Weights of a small GPT-style language model, trained from scratch on English Wikipedia: 12 layers.
Each number is 500 + 25 x the weight over its row's rms, rounded and kept within 0 to 999. Layers, rows and columns count from 0. Numbers have three digits each. The size before them is the row's rms in percent of the matrix's.

# layer 3 MLP gate, 704x256, rms 0.15, rows 422-493, columns 0-63
099:493546478480494516491500490508527504530489478511510488502479546464458501497503495484495458484535536484495510481477506559479445499531572485529497488467453489489456538458483515540524485540484514
106:526507503533475510473470534500502496523520512504500494504524512523503512527497502497487515525469509471466506468541536513497473487519548478548484473509513489506513464474526503498523483516477523
104:504502534529488502535512500456475471463493496501561505518499496441531474518492504506510513491497484529491473503531463532510506564483524485527475571516481519536473503514498462489476523487523516
103:515520527523514525479493477496528510551526519490448507509469470515470509531521505479500483534508562518516503478476474475480498505495518487523511531465485491465478488510484492462475502487514469
108:532483485490493500468489499529487474527480452504482481517534507529477474494516472483476538471510507490478537467487501474464531435528474507501511494546547522511505448448533486512546460522476459
108:553527517513491516468496467489505540488482533483525507525538481498519534517516528487485531499503538464492502491508495514446504525519456523539511512506496537456503505544498526487483544538500485
098:487454508488485487524492497494484562467477492480524474506551482511504489475573476465501519464514493508440509468494540508495502530486533480486454474524496464453451538438448462543520499529491505
096:538460519502500497469478536492498545504486548483489500518516458482473472578473504488544528513491502500457536512477554508469460482494545490510467495493532536493492496505498488488470506485498497
105:515442492492470495532507522515486476500529457479505489527478546469459484479472509517525459531506480498555484497502521468504458510557453504471466517479488471535477507511549529541509469478488481
105:539509522511522483494493518510499492486522500503524506497504534543485533525474528480501528479500525495558537450527510477549519538499508514510500528536521529500519504507463476578494475513516452
102:492483491469520505533485456490530505506510482502510510472456526482502530488493510484513505524519487498491513514506506504493544461530454494551495534536527539535555502520520539508527497523506528
113:550533547476489538463503535513484476485459517516470497498488495506467519513520495476500470503522494492507510475544482514470482490465489469473478506474497489507449487484526495510535532512487498
093:525490469521520462504449508505483550496528507497451498535540485502520511508537486495460515452459544474475468501472527509476508505483506490504464536484501475473486505509527489503510490507468513
099:529474509493492507473513489523482513514502557489526488494538526549457478527481491524493496496462508509505477533524553535471457508435511490484512493501540504491515464494483513433462460488495527
099:466494495504516515532528485531508546499481484461489517504470494480494522503501529488496490486479508499506491493494491489528466500483473486502524463522475465461480510522503473488501460480483490
094:519453531469471467464476536468515487513491431502459467479454546514508491493535494499526488509545493529513541453525501498499505526526537499463530482485532507480482464469480533507548508512492517
113:474490423490480504506479501517500508525531452508505460508498481448464497495452502446489457488515529524507488484486464500496482508515519507504482503489474514526503484482530508492519488483555507
100:493487517484539485525509516471534528523480501530459477467516533521473447464464525499481518559532509474541520512531521465523459500510501569532522519518492522516521517481474486468527511493481488
093:526536537514487510471516533475499485501502485536510494500459491477542454541531516522502491504529450501570508482494503476489504461499488495493505489449484494492474452445531515471463474481525521
098:484520455535467507488489456477490499483507539476481471528487483467512504503464480529494440509529530464451502506500483487497437524488495485516544519481527522500556447529481485466539496482541479
098:487471488486493480510498493506468463507499501517479517486572508496522514517509496507481511499500563481525545514499507506523529478506543447521514463480485499461508499526509507497527581460501545
086:506497536513510459492496480506481550520479546476471505497532457508494508512484444514487499482528541482549511461498515511499504530486530480517508492498463564513521487502494511498439482544526532
105:495520490542536512509508468515478466489534475470503479489486466520480504508493445507451503514522520493517511535493499529499528486509505498524497493472490517530537539526491500508518512482476511
101:480499530532537531503541500469499495539511517462531487513541499534489482523455509508510507485497534536541464509516509504476447549511530520499516518527486463490473492474534493466483498499499501
097:471470494517533483469493502474513491499489522489533485502514525528500498496498519531513471512447425504502471538474529504542533524512523487540540508511506480496539540492509536504494494500485514
098:500565519507489544503497503500453480500530491516508526536491508517531500498491448467491518510483497472510473508512512518475498565505494515480457523515492519467537447535485532488484517555504524
102:456485530508488492478554518461499460477504522508542510500508500539505488511486551520515507490532500473584500489479497542508500565505485473494501499495497508523531479497488488489525525522514518
095:501533502470512495475470472531495496521467507470458482505518457521514459508480503452551488526493490504481506504509509503486487464496538533489521499470460535491525471498531494490452501454504515
104:538533551495508533510476511505457488460474527520482474487525504491460502516468463486474422503467522510502486482502498513505481546477505535471520515500499498490499475497471494459503534480455481
092:488502510519515478489500533516497511500455435510515507559532499489514494503494524497472469530512504503515458481543508491444487478498494503487455470446493484492510513544473478511500517478502510
098:486535565461537480543492515510493505503493522489514492507496522470533538505487488534489524491493543503515519419467513477502504531535494498525503486493584492491510473472455485482518544512560500
101:515470434505513542549503492509514498484488531472515506473506509501470489505477508540475450508506568490499517515529500500496496505500500469504487481443514513565501491449478533508470486504495514
114:497509484535493466514531525543518489520473488493487517540528513461487496532515494467505480587523518524510496528489534513523516512463476504499497473524497451525475487498526519486496485529495508
101:483530514526502498494466482453492552524526492432481490529480500464500464499473517558509455527492497484500503516455504464553493521488486469484535508486513503500531519488473504508457488511523523
108:547451494517503480470485500514534514516504521559452527501486487498455498496495509450477498513497515490517480487504533494483499517569518525526523489535502474469480477542518553487489493508556540
094:547494493468546467479533479460481548472476531500454493542516507462510480489471507480484547506502547517517536510516492508510495475529449511492499515484535482508514493508497507547493502505537517
093:483505507495505504465482493489508516491492543485499495494525482485497536488493532477481503495488530488515481484504446525489504467494484454444488507544531495507471534507520473507468477493562494
109:473530474508495480548468490501505501487500542506528444505509508530477477468504481479510506517523522493537497484521509512489527495504471551511490486518487509502466571455522512511471514523480510
095:511484489510497500513510520508490526476458524496495436515499484517468534504525517521446498535524492520457485475477493523491482444479515476501517483512526485532457494501527507486533530479466476
087:536489508526463564538508487538488562527506496503494465490499465492523460514517543442526476502490485507461489467491483515507500514496524457502505503543510510466520499458483508453529518488488509
101:500506504495498504555523494523472507519474532491500505520539499521492526503547500515476515500511558524513491540508496496455485482513484485500439487484536457500497495543507487455494523531543500
111:500502492445559510524502501489482509459512492517461501483456512511490559534525502534497445479489478495477454508527517527455491528493455482460475543498482492473499512532529526522467497450527471
095:524491497495465530512496516498523452488497527457525481515512457533474478534526519515580488469464546489479467483482510473496510528529455516562539470484477505499529496503527489501474466503518499
084:517496471488481527527470497505492486476497518487499521532534515503511522525477486527486514504504532485523496506515471506482472512515469508523571511503540518490540555513517468543495531467534489
101:538518543465487473486503531479481489539496521492471543517565476526540552505506500458509471533535510479442486522491508522525473489494516485494497520531463488488511543513506546530533505503521489
104:506464488498518502474530503514528534506537481511441481526511500483506525442488495495436499506515492531481531489518543488529499485516500477563495543489540508492529493505488483500537502495507534
100:471487492477530500489524523512508485543484477489495504520486513488477484555562507499435465512547517490459499493502532462525505544503492462497543509509504479527555467495516533518541483477483510
105:571496518491499537488509503472494471516524465531528504491468489502482496537484514490511484508494492518515503474494486464475502471490500502474564481489450462534495526517503503473510528500480499
097:517506562498478464488512503511462530495505475455522514541508483460497518496508512485484489510514445501481474522506500523508475490555501540514519505546559539506505470441511519488510477504482496
094:525476502495478454495494521537519550531535515483498506498537495466506494566552492527486485494512475529471538506476537484484502517420510510476480525521490536476509514484539544497496465525517474
103:487484497525474517481497515515509538511503508490533532479522539547517483493535516532538479499499496487502508523533508512471486486489503524508520501454526503462525485529517501560525479506512541
091:515517503530473497473491515537512503461524468468484475445459533489472477546479499495457516488509527468534511492533536475527526513481499479525499474502525486515490477488568502453491499480507508
099:520453534484463509457482503468499546524498474507472510521476504480461520517477486488517502476509495475492529508457504470507475481465456527549537473512488500458496487489521501503512505488503473
100:534469487481476529531482500461485507493482469537545505493541555481475514498530523475551509520505463519501491521477505445505484523509550486507555500537524507498467490524497502523489444498505475
087:535512475532482497522469479499499497523482495540494502486509508506513509501530492505471479464503515505527493440515462523491473540535511511476511510489478534472528515506480489501495481551499506
091:536496486472520545497508512459472550504512486453499464532477530480485477530508481517535497488551536511504491504444512495504456503517515506501488496498434522535486471421492486470532472476491477
101:484467491503501509487484507542507521483498485508541483504510509442532488553501522552457479527475554549509487506508507534469472536492516502540516501536468475509498456480526511503521540503449474
097:478527551480539514529506486543497500479493477529503518520506484481496488529490493554526508504539525518471511481500508496480508473469460532526476521485534486495544507541478515545503465505524499
097:515538516453467501541487571509468497487542481482542505526494480496499516501461489519500509465513491527497478484484488504507473463485478514484475514525498513498562518461504484487501526511470489
091:426484491457513510512541511468535499506510487475520500446471483507482522520547486491545547482472515441541517494500491490507475486530493492529533531514526495505476507529474474557487477472471496
114:467520481521502493461493551474494503533518479459496507534514520493513473531514564432505460535519490471500490528516512542502518516500505507523532526479523478529520539465520508530522510559495481
104:467497431489509504491504497535485514499488509534480513503442533458501470459507456491446504508491569459504521492515530475496501494478463489506466473534467464488508510514532500479491475526544503
099:528513498491481518468489492465486501485491514502475479488533513538520497543500530524446522516490494521460469504554523499519521484491511507473515497521532537526492476505490525542484465495512455
101:510486482494517531531528502498480505518509512481492472491508488473517488561572492485493540507525554478509517529469515494549489497486508455491406483520512465469532523530494492498562505521508504
090:514496494509504462505512495524505495503513427522508499490493528520500508469510479512509452488456538526524511496461495498478482468474478459525501493471473562512513507534498416525486522527508510
103:521498505530504498467477517530517508504535517537462520495489496503513527522530448515456481555501488460532519529502478465530518502500519457498479512526461515544502559464481464503497474507527514
100:512502499477476473502498500478491497472512518478546430502527526525485536514462499508476467496516509531490490537485506531516473524502554480504514494514507521494501484446477520514527494479448475
100:508511506531494478513457466435507478495508518507531493508483512487543485565536521466477456530488505488520509496544476478493497508547466470516500492485516491472501481499526491508473497471467526
121:464493517499444504493488514492464488505532524453513531513501519532478517493504515489494503444524495498485544501481479514480503509496476489510507522515501512510531505497496504468524509436495484
108:548521493506451477492480494495478527489499503524566515468481505530498517480484550504519489483458523460503514497499517520538524500513499484485518472495448491483471467523476505507488475456470526
098:503550481444479480502535552483524491488493471543497515479495483501518523474526546432508499477498465500508481483483455473536488501475533444528527512516467514523508514507486503514486508542488506
092:480467518493486530475482504521495519498502491498512525495456487484492499530503508524533517536499519485479469493510521445487447453548505496488501551484498504526493457493530457510496497460518487
# layer 3 MLP up, 704x256, rms 0.149, rows 422-492, columns 0-63
098:482503503517512530501495498463542487480457518489493502479510523532499536489499517486524473463522487500490488479492451488487493495461495488465473492437561546504503489527517504516484503473502484
102:490439515532463509503518496505458496477517460507531523508464514510495528474486507526519516535498506453479511465491488509509518507490503507554481520505512494512539461497535504503538502532523477
095:508489495475516510520485507534519511484494498510537496537494446504497532513496471455517490525499479509508501526481479477517566463501465533506505507492517486493474513510482485471496489485585492
105:503513542482491486452467502477479477515505540470490492510451513487487508512513504534506493487479503469538527529467547520504532490506527522503493507536478484517510492505521530539488511534481531
106:472566534536518493534514519480490524515472516483478557495473516485505538486496485453544496483485486478530512518478484534551530510495506509502485471492510508504469504507520548512500493455497557
106:487459507488525505505492467534511463506494507538466452510525542468502535560501517481481521456466463456504498508525502455524515509522526481488542482540528525495539522468506523496517526499545522
093:462532508476512523513511527497504495519523525465546523466428500478487470482479518506474499500478499509528480497516477499511503451512475552503520497510489501525572471550508543491482480472500453
093:498489498525476522519517510545523428546514507517512508464500513503464563501522473474495485525483506493459512483507484485546508495488482483437500507527508534465469501473492468487520509547475551
103:498478538501483530505461494475530495520510491490504535487499507500500480537481489520505515482528575469508529424472485520488476470537497482532491499478526501518501476517526498455536510483470507
106:490517488506541470483496479486484463484520494478515491522471536513480507505505509512524460482540492523472529486478465473520482507499507517489494520471536494511555474482524471575533528535522497
106:491555518523453517458443522531489541501474466515449547500523488526530517537523457440481463526491481487488487471543505506544478506451493504492511490501517490471528530520484465518466493492505509
112:497490497533483543526502502486488489506492522500522486515509475510517503501494470503533513483469473474519488491503455477480476499510502524509521516487521506534502516498489464476485471468481490
097:513483511511515563514493514502529509449495501494477512527523506483526468517502492501523495508490539534490492454498558555525509506483491513551465508566485505509465518474443509464487493547502502
098:490496473503474477484502501490508502451487516471540492443461491498464499488513524499489484520545485533499482487494520493484502503520502464499492495480518465516458467472483498511490444504540504
107:535494517492477508534496490464506433503543539467522475484520541484475531516498482470477482504520525512476529516508499475513514482473464486474472490508507515524533476457490501490455513494502529
103:503527497486552522504517471479494526460552525501506541532514515489511490472494518511473487444485456503490473511537460515507500480489534452507514498501459483509523484496578484488481498532485514
120:483495471492528516508482511530510490513541471509518507492466463461487501478433503474493459500512516530515522488475452480503464513514511526533498477497467511549494460477495505494489492476514508
107:507510493504475461506504468520519493510509530483518511493542495488518528502455472490470501520474486461523486505520481534533474500531512519502518500527529477524507493516459545483456508506467472
093:485531528492448487505505477471514512475541502458484487505471460511520502481476492505525492481531460528502494504486515486540521469497508508513508517487493497483490486459540474485539482499471478
090:460494512504507507490530515499546520458479511489538498456515495514514477492496519564509499472481477474530474482561480505457496507497483480489498441507487477501473536444512522513521507535439504
102:493540468523511505587491549474521527489504490536465524558519531492471502462484465490495537505518524482466538524492491477538488528531480478518518493535485480488476444498475460539489451524497501
089:478508500507499496519505512503467503515484511433408510511495483479465486473459468486511473461539513494536523487453524516529532512467505534540515501520485504535513497511504486484483518529528516
096:501483502472525511540470539496560503489483536493528475492500514485533505446531498500504493485526477465501512493481517417485498490516512514505508485499513468519535459494516501499521542512470478
102:518507496438546504505520460514464473514471491523477496491522533484515486516548473501465505464517503533462545544500485530508519469472500496476512480449484458494488465529489499521486538496501508
100:498503521481465557472495537499485439503494468492500489458488565499497487522459495476486509487503544485490504536504499496521476474460493513496502474534479536503523500500472513486502541489513449
101:513530501526518492545531451511525450461513500518486522505485495511483506512515540484472501534460490488457512499517509519521479490528501472534511477505512521511510483476537499455519535504482524
099:476523473466505512476513519486500477528496473482568484500517472478541478535466511522484510483536475510529489521485470507510499533516505482529490472439485509522503517498492480518503527533494492
088:508445508507573503499473522542511509514490501527492479539496480508475545514532505544481550496473523494502463542560510510490505508507469509513480501520498500454447501513492508496533533486504512
097:505482497508501501571498521543477535523452471483532536515511485487464524508490533477491524496488443526523494502558509460535492511491509449500501456553485463490464524485510518522498509517489519
097:509500493519498514511416501487509490516487479517471506548539531513490481488536460488499492487512524497513473528510540450456510461484499496456525536490509481467509517530481478498516532528503513
099:537527486499513467483508472483495478509517467452528467492437484489495497470504503472515484501537506504501528495515515501506477518496521518483444526474545474510522521499528510506526542513522483
093:502476489500500541557516510547512467502504505476524520488470472486544512497510492481469503491490499480483481488532505520509501491528516524495498441532486498482497466479514517493503501552548509
104:497456488473487504515478451475520549489507518526556547449497484500515504497508477527482526461443550501451529479522511488494540524465509472502488464470519484482515552508550501493497497524484509
103:462550481504511494491500508523531498529457451446484501542545453503492490497484505470496522536517490516483499469488504494495469463477452444549545539443511521506492493510486505504478509525504517
111:502530499515533479495495509558498523464479500527499481534516487501495502467480494488443521438522492530508488495483506496520524534499513494517538515509467462453484487547525505543452509475499503
097:504535514510514527497480485550490520511471527504502508495469480536491537475528484470524485478494502487494488549504506524482455495532545453540501462546491503507452447517463528492490500456517487
094:482494524462526475481511508500489504492462484490537521485480513489471468463496520464503496474485508477500517523517481516470478534496508472475506474499503517540503528533546506505512482479552522
104:526480486496484514536468532510492478474474467520527470490523457498495470505466504510516494506493509471530485478494473504498477488502532464505411547509476479503479443467505494497536495506555544
095:529516520503482487494541518540502487553448518467492479512513492504545517482509475460514498487468452481500476464511517496487469460505541507497537503509515493480507525523506499476525497517498470
089:490480492537485508494503539522455496506499553475497486519530493509497512505519535506495490488490446513508476461512513532499414532478479462495524480467499491485531485470490492492520531488511514
100:533492506486500537459468474492500504483521555499449504470494478493508496539517482501507460488465481521487488467496474502514533566493479483469544497512505510514470482489505457540550505511532498
110:489473483535457501497500461500502467526492529505545454506519479533501476493520494457507534543529509492508517473476469488534486499476489542537493452496531541533466489524518505505520497540473521
097:479523493527478506454485477536492510557526500521499466483488492499517553512519490520445517525512488506528530543497498518480501512485497455487447503525508482500480505468481521485521511501548497
092:540515516502485470549467456509475472487505491470495473530523453528513468532487504503489526457512505514512502501543496522502465475529491526524529501507500518488550502502482512522456471499520470
107:471498508530465516476503515499494510554516438485481505492528482493503499496508471479488470535506492472470455512536528530535493511503522488548482489518508492459547506552460515547495506499510496
109:485483495508493503566518492504525483488537517480515471506540518471476492527477530537498516521473469495528472544483470491487461543492516454428476507506478508511462536484534530472499522512483487
084:510516478523475512525487519528457479491494485535478496526504508561479510470424520548512492502513485474484460491467474547532469460486488530493495497475482484551492547500501466512483451514494481
101:513461505476510508558506515491521497499488446465526449494495497515497491492501534463538506479512548485507467494505528484491483515503532496530521519514520551472464556480498506507500514496431492
095:492519466475515449477470473507534481511534496542522496490488525482508506487536529539493460456498443479542482485497534474482497490494497478502506517495500486471478500524474491501491491469478548
094:539534484496478503492555469512507482497466524543502479488500488511521517513477508453471507545498553501488476478521546526532465503557512491484505469476504470488481509451500500492499504520496479
101:505490466506448500520512474493486478451446492509513514482516505507520492494537475484528498455465511471477504496453509492516465476501503525535491510499436481495482544514509448514521529504506514
097:523510477577518498447478501469481497505479524446529468478514504495525508487512507475464467507528468512503491497489471495501455529527475525463495525471507430479501501514522506503488510463475519
097:500549512473501486533483492506507494489501500479545501432550446476490505468532464545486481503482484495526476526511482507524464523554502521475453525487498498514473502526446518516485508541513479
102:477493517485557533506537485487499507481489511495509482501474496540469500488442507455474509535504520498513507483540492531486485486512436479451496489481491543483518501488489524468497487479488503
101:457529489496526513518483504500470533500520494498462458442480497482485497518507483513526504478485454514478454519494525468529480475504514495512521521505481504508512464518537519491543511484483524
085:464534553499494511499522525515503472485511567533506550470493473505501491487525492503453496510463504526527523496541488492485484499495460516523508497508527501469524492550514504509500515480490521
097:501501503530468510480524506498514499500496484454499507468478521483545496516522496457446515480489500522480501475453491573441495538455502461521509471484520513491491497489508509524521539516474452
101:504500462519454525501450508501477492500506494433509475503493524513514494484522500465504478435495512457506468504519458514508485470475549480522524502516471483488495485479518507475479516500488507
095:520531497457500480518511553477472487480540462528501511503489491513503502531505522501473508525490469522474494510464478477531448498494437485446511508489481502497535484491535483478494515534490477
092:473472468464493502537506503462505497497498453473468530492466519509516514531480497493515488482525485500517497506484478539453533502533515504525546543512491534545515497495558514508524498450499530
107:547487505524491510478475499527483486506494484494458471437442543495490536494527499559538486523513506523512482534482498469473504504476487490496462467514509482513505512535506515451507466519517487
106:496531451479463547509499496506495466459520546509562473513504494465483501478480514502478506503524511525529550536524483495486492479477516498457519479494501510529463551458504471529519451481509488
100:480490468544541469526514502522445465492509483496501483472458461486532505464537472503515483514524540459536471510491480539479486485521473502506443523498494474529489536497504486471513512487491496
106:522496542490488485500525502497476506510491501525508507533518495515453504489508468515428465499511477457468497524474528489504499513497467530510503537509490553549505468496489502499497502513524513
092:459513500463504495528539535473493499542502564516471498484526519567495506456487529481537507492507512510449491501511541540553547509496527559462486482461481484488441497477489506455480480426471518
098:466518494462488486519534543506478524524483480442523496499505497491512506504501482495486539530498541489489500540488531478515498496513489513495480521516534510518499479499518522485519498501501534
111:537511514458490495453487522468504498469489518496521448467504523523464532492496465512506459515464447492523453554481502497514492551526553475503458496494496511510494501451484483478523471478470485
095:506526549531516475459503484493508518477529471520470534471476457490511498528496473490491501507533510525461469483491510498542527501448481498522448502505504498522474529496483528503439531454474470
120:476530541517503509537472489491522474483501521522495516488471464498519491512519481502528504479486544520490511496543517499506485503522545560477540475480499528462477498497483514471485477529470549
109:511455513513484479522553528498493521476485504520519517527541466502492516513472496452489494511466512499486476520557501533502510514495467510503516495516521495473505425495459539471522514500497459
098:530515523515535468491492521520513480477493535471481466480485476509510512520507484513500551510476530504454495516538539517529484538513448517498506530516536523473511508489530539501512478529484490
# layer 3 MLP down (transposed), 704x256, rms 0.131, rows 422-492, columns 0-63
107:498527453484496541490471507493503524481502505549545483522475503486500492514506497523473515447500512469433508506455485523533465516486483481502522473487497509525463486515503505559486493465475514
109:529514480478500499511468504498495538507492507439518519488518463491469530533509531491519507517429499483467534512442499501534490548520525506484494517506514484521454493421478550484539493478511477
105:469476484494507481513443509509528478508504493503480465531491513487503534498507491448520518481547495493492471539472490499488519529476465498509515455488472497494464479504463512450523473499474500
103:441482519501510478528461491491452524501473512480517516534497490478450515504528487504525444550507509509533515490515492493528502465503534474516475500486481513475492484497505499473499487526529474
090:530436494499489507500511491481508492533494486510533438500513486472415498501545463513518509501490543483489514513518522482502503453524506502550473523485479490497473492448523494569530497514551467
103:458479514485501488543519458498529516486505513514496505469513519491542477507526530517476508456534519520485493480500472526461510460532494488515518573532497469454473463524515523458482502501479481
102:470462520526513500479508477445452492512494480540480485443454531543487507493572476510480525475485501470519515509489504485533498494507539531480506440501489515479487494547506485477511490483483515
103:486517496495461483515516520451480468495513481543537464538497516466531487509504493475525421509431499519483495493490521471466538480549495533521493531530557554487471487453510523523466456457443517
096:484447515508491470525504514543502497486494524492474475496507537490462502463465458528472482547500464533505463511468475522517511487484499496480452528516460488501508498529491524530554508464468519
091:489512512484497503523516502525477447521499502506498488532542456467494455509502497486505504477508480538485478509492477525500545465472465485472556465455474479520480508531513524471528466502502514
110:513529515473506498502503520500538497499522473530487484567510490528517511504472426517494478512501505442494485498503487461527490504437497524479482473538519479498487494470466497517473485484490557
101:497449496476508462441520493507488488479457509480504501540493504483470549459513511511582471525510523536490545480472494484467487482451522545529524495503497489504548497514513504544531505492509529
110:511507530578478510505482500513522532505491545477469498461504516479530459499512533513489529535522504490493477478484525506540448488512502493544468533509461505501467499443471484471532529506483520
102:470442528499451497472478475459441559496488526510532522506474540483503494495489568487520510491486499478511512489497496510493483524483478482510488570491506512479493484541517462523531465531490503
101:458465488479483475483535479513526472479530509496493497516452483495490514504522504474516501538502513480522457532517471459507495490553486538505483535497505472550519553494459513475478527514496460
104:462520522527505508506520479497459535516453525522526507481521523537530471532489559491512508484474502490511505505473507536489502486479504477461535499497532526461484470483523504522463536489456462
091:522503488521544488499512499508494503511516471482496426491487453458478454521431513531542530480511512536490520470507473510513493491480513505492489493493511515496491453518517509470513504513522489
097:568513542490459536504453474478447474498475504508519499498471506504527518512531504497529483529496474540485491484474488495478481480487522472475494475517494467503496523470484491464476489513505498
103:461471543475460493480531534499508500540487537519496487515467474511502493471508532482536511513492487534517530504478470561524516497484523481519501483507530483494488453485516499523509500485471508
097:506501519508541518515499502476543516482520492502507503514491481523468497473512479504510520519528506510489515488511503528454527532522531438494492471488507526483467483504543486503518504489506503
100:514474462511505477529504530528493508521538486472490494527522445488499521489504514456463493514497499482494515496462532550507465515493508488510536492488486465473519462529485471481520522509484514
094:487505478546503531557502501518511475471525466482508485533535495505461510496488530499479536493512454542501530520456510473484479506528502520462494458481479505521483502509504483491509496480486499
101:468492525531528493468485530487425497498474483475493543511525498482512486464505513470495495500520499576504509520513487533486515494525515479544510520466465528533514490522504456498542512513490472
101:516471470488499519503449478444484485477489506499501501471502502476498474481530510523473528493551550513491493472495466481512516522481514481468479507534527544507500475514492517502492534532523473
098:539519492547538492479505454496527509516503492494471492504493552471543476458513488490478488508493509487513492523509520458495519460490471504547454522499491503514476483484533481509485469502494534
102:516439516489527501452484492526527488510490554487510492446438540519500467497504495503487501477523540482494507500481465478502519505487502499485509494511497524512489503496525533445485511449486468
100:479536449510482464457491500508506500475538512507515512474506540507485511478506489492514516519503509491476531485514475454520533559489491453497492480494491535506451450504522501491494527500470484
102:465508548501492506534508517522509532502550484488526459465528435488465512540533542515470522544498485495497492489478548534466503485534482488483513486517513462513495492495444498500504500506502510
105:524516490490506471528518543523488489531507482488537532513459474509507500493512474495497508487510500510499515520521497518504530514489505466509492482543503461491500445479476489530470461533513513
095:551483518489468536510546501494484447473439447532525516537474514535487512464491486507471545440493475476505488543475491480490480513485505499516466504497459515476517518519519482522503508444533489
094:485493465467477525542516523570527552509497503436502523550495520497463499475514533504486460501483502496476488477505495511526531505520480465508511534468482486470493527502547489513481463456521508
101:551486498512475492478488502482463477487517494511526504527495516503496513539524535518461518492493501481464541463507513502450489492549506505483520521495472471522500459505519479459471461482530513
102:525535521490475512556506522578503468500453570527496447523479499526507488509472502500482500533510486475499550508482477491484542500533549525486522467509510515526466511466480492496465476495492542
098:464515469463495472533501494522478527482503508504509529489456491492517470527511539511488492489490542496473522472472521526452510515511457544484510451527495567450491482501481504504474517498491474
108:505484487514476530505477519498528507501510516538512510505511529542505508503475469458482505481498521492517482490491485471516490523535491537445536483468562490509522446511519547507515537504507514
098:488537521493519492533523521471497490493478499514488452523508517494454557545526521491491482494468510464510500507491472482555464512498529532527501484523507508479500512544463518541521483482487508
097:494492536519525484508486489466487509532536469527524547489466491498481480518505488529480521483514479508446527515490527533496505536499498525460490472470536517531555532519515523494480446485550474
102:496491480520483553487472528531505523471487516417472513448484537552488504520439523516530495509518501540512492475503508477477558492530481501508435529483467502529476524472506501483509512508508504
100:478476517500474490495523508475462530513462508508494505497516508485537479513514498499540483470514484440501521517467523518481478478502493520491529471451519481465508517508517518517478507458475512
096:533502532499497488555533544516512487494492529503494514505509507534532493505479520511487501518529468546516508492480442517447501461541520489548488502498561499500474518519519521479452522551465520
100:525523498508456498451519485487510554508509541521519532483514497474519529562560487493532517498502561509497516513503523515495480458492493511497487517548537452531490516512471502479485499493518492
109:487475455492487500546512450543509491542443528456488521505472494472494514496478485494497490509485512515439507484475470527517508451513534538510520489530460495509475494512495471518465518516488449
100:491526494449516462471481516489510473519478517523525473446477501466492513498514529533491498455480519475461480538511531485493482458503492466488485486520444464565507462521531488536540504473499481
093:516505504483474519484517501491501480499504506523538487485459467513533480486495476468510449453505466525474510505551516485444498500519470487487488471469489461496506494454494527487491527483538472
102:507436494514503531549501509465514499499463513505524490463512444499496530503485473546513481537495456527493474500452515513473506532518484460493501538503499576433516541510505497489523490484480533
095:476457494475520522486544478492546475497494481492482502517499486456526510507546484522524510513535535512497522466491491472502508487535576543520488528522507488518524503501469529525510514452507526
097:508506525492535498443490494494526503507500486476492505534485492500495511536571524515462532501492466524480511521493526491512501490522537484462469514488496463533531482525492505486514489523473493
108:518488482482545497481492517442505454513530486487491503501488499519480469491495455506531503455539509477486494547505491466495489474493542498510535476507502480484455490478528521496464474505562502
096:499506496494482512467481494455550515511474483526427524482514529526504448497471510493507493443486528481534498504471510525502480542493550518499544476515509485527564492511521439465422548507489437
102:537496481555499550504448498455542532520463542485460479500552499471496505517498503515523491515552531507442496448495514483513517494506491489520501517480564498473476491491498497465491434508512496
103:483475555539526497512467515464506523534497536455477515476500480502482470529495517525488472563439533480490478542499543489502547531550522516495545527529495495506490460520519510505524471491459519
100:471500492483513555518472519520541525466503523479501509509494516490431511506486515508498531489511524469474501474525457497451478473488522568522511527492539489482524525496458510446483499473523526
098:523487511551483490550500494584522481489469476523511504516503479482521518500511478515472480537493468503481496512494507483529493514506463523492530517480503499523508479508478530532524516459500490
104:520484507515495510512511523503500535507515509518481488515518495528505455489476514489523499460466487443525524522508490554508503468468523505479481503524421511538517517525518472488526511467514510
093:497458481521478536499515518527503470463514471510515533505509520505466474459479504535475506448497514474527530424509504526507518523509472494496498549508501493486495514524513456471480532487445497
099:506424496505502500487518496551473484505511510512486515511457439495521494535484537504502530508525515509483495465454491501493502449499493486497526510503434477507497504504500525472510543511510456
103:515519507422487501512484480505490537507494500502485525508448493484557473539516537467506476500456475529462495532486474531480473519491478509540467484547500471522518512460485498485528535529503488
092:473530488535565502518551483540542531527514481503541510521483498494466504557480532521499486475539499474449477493507481446500484470505514501542478503523478515545481499524506508511496508454518467
093:488518477506494505465492505510478503491489507484504493522494495517497479454524490488470508526527540544462477481558497442542499467531496492502508527486503515511506487473467487503514453510528491
099:484516498441485495495488541468504474455494490516516558483532462482494503504457497478551464511517481519504500531488502531484489503523530464513470516521524524485499480492502498476468489492517477
102:480497537469512518514500478512490481507445554491509464509511493506554515509507506482480490500532440476475506471473516547513490561505492498509489479486501458490519477484513497540489539502496513
097:508508534475497485511477506510484513528490472485521473495506472506503471456505477526501508533462526524516518538502509534498532517485467491521519541446501520514525494520465511468461470498495499
099:491539480492517486449500503523487513526515516474490510509525484477496510459527515498494505467534477521429481455480516498505507489498464467540495481536525496528519495499511496507517515467471476
105:474498540459478505475524566505489499497484472499504541550583509532510500495482492500511442491451504458481453499504471489505504465535477510521491491431519489520479529495450478500506523475515501
101:479465494488531505499520481458532528484472494512511505505524477520517517476489479496511515527518478501456464491488549470509505513556529527498530451525497487529511501551471488491507505521449529
095:468500493508481494486493499460481500516465513512485447509555437495505503478510531506490542478519475496507510529498497523563520473487464492467488510506481459513497536482511508483486517490504485
109:510512465554492493481486505527513451525539500487545499535483481470517494478481493471514441509468512539483489504498486512512528552470518533539501531535495537484510497522460498452520478496482481
097:536503456495495499535499513522518506486454506469511487539467501509489450526525489482523519520480479502489550522476545512442464515484506483481494499509500529534485443486503461494502521495497532
111:484511517468510536526540538481511553520522509486504464513503496487506521507495481525481518528561539523509515524492527529518466497525508508486504471508511436502485499512449516514467501463523554
098:487469520469512534529507517526526509476559457515469484488498529477476533519525474492492473498510487502503472529500543515479522474471476504528505513490525487520493519503480507485498479505507519
095:486495526509480506470490552506484478540541497541500505501534531487499522507500468539504501506446454505505509472482490513487460445480529510513501475457487464531453507475539495478542483532512499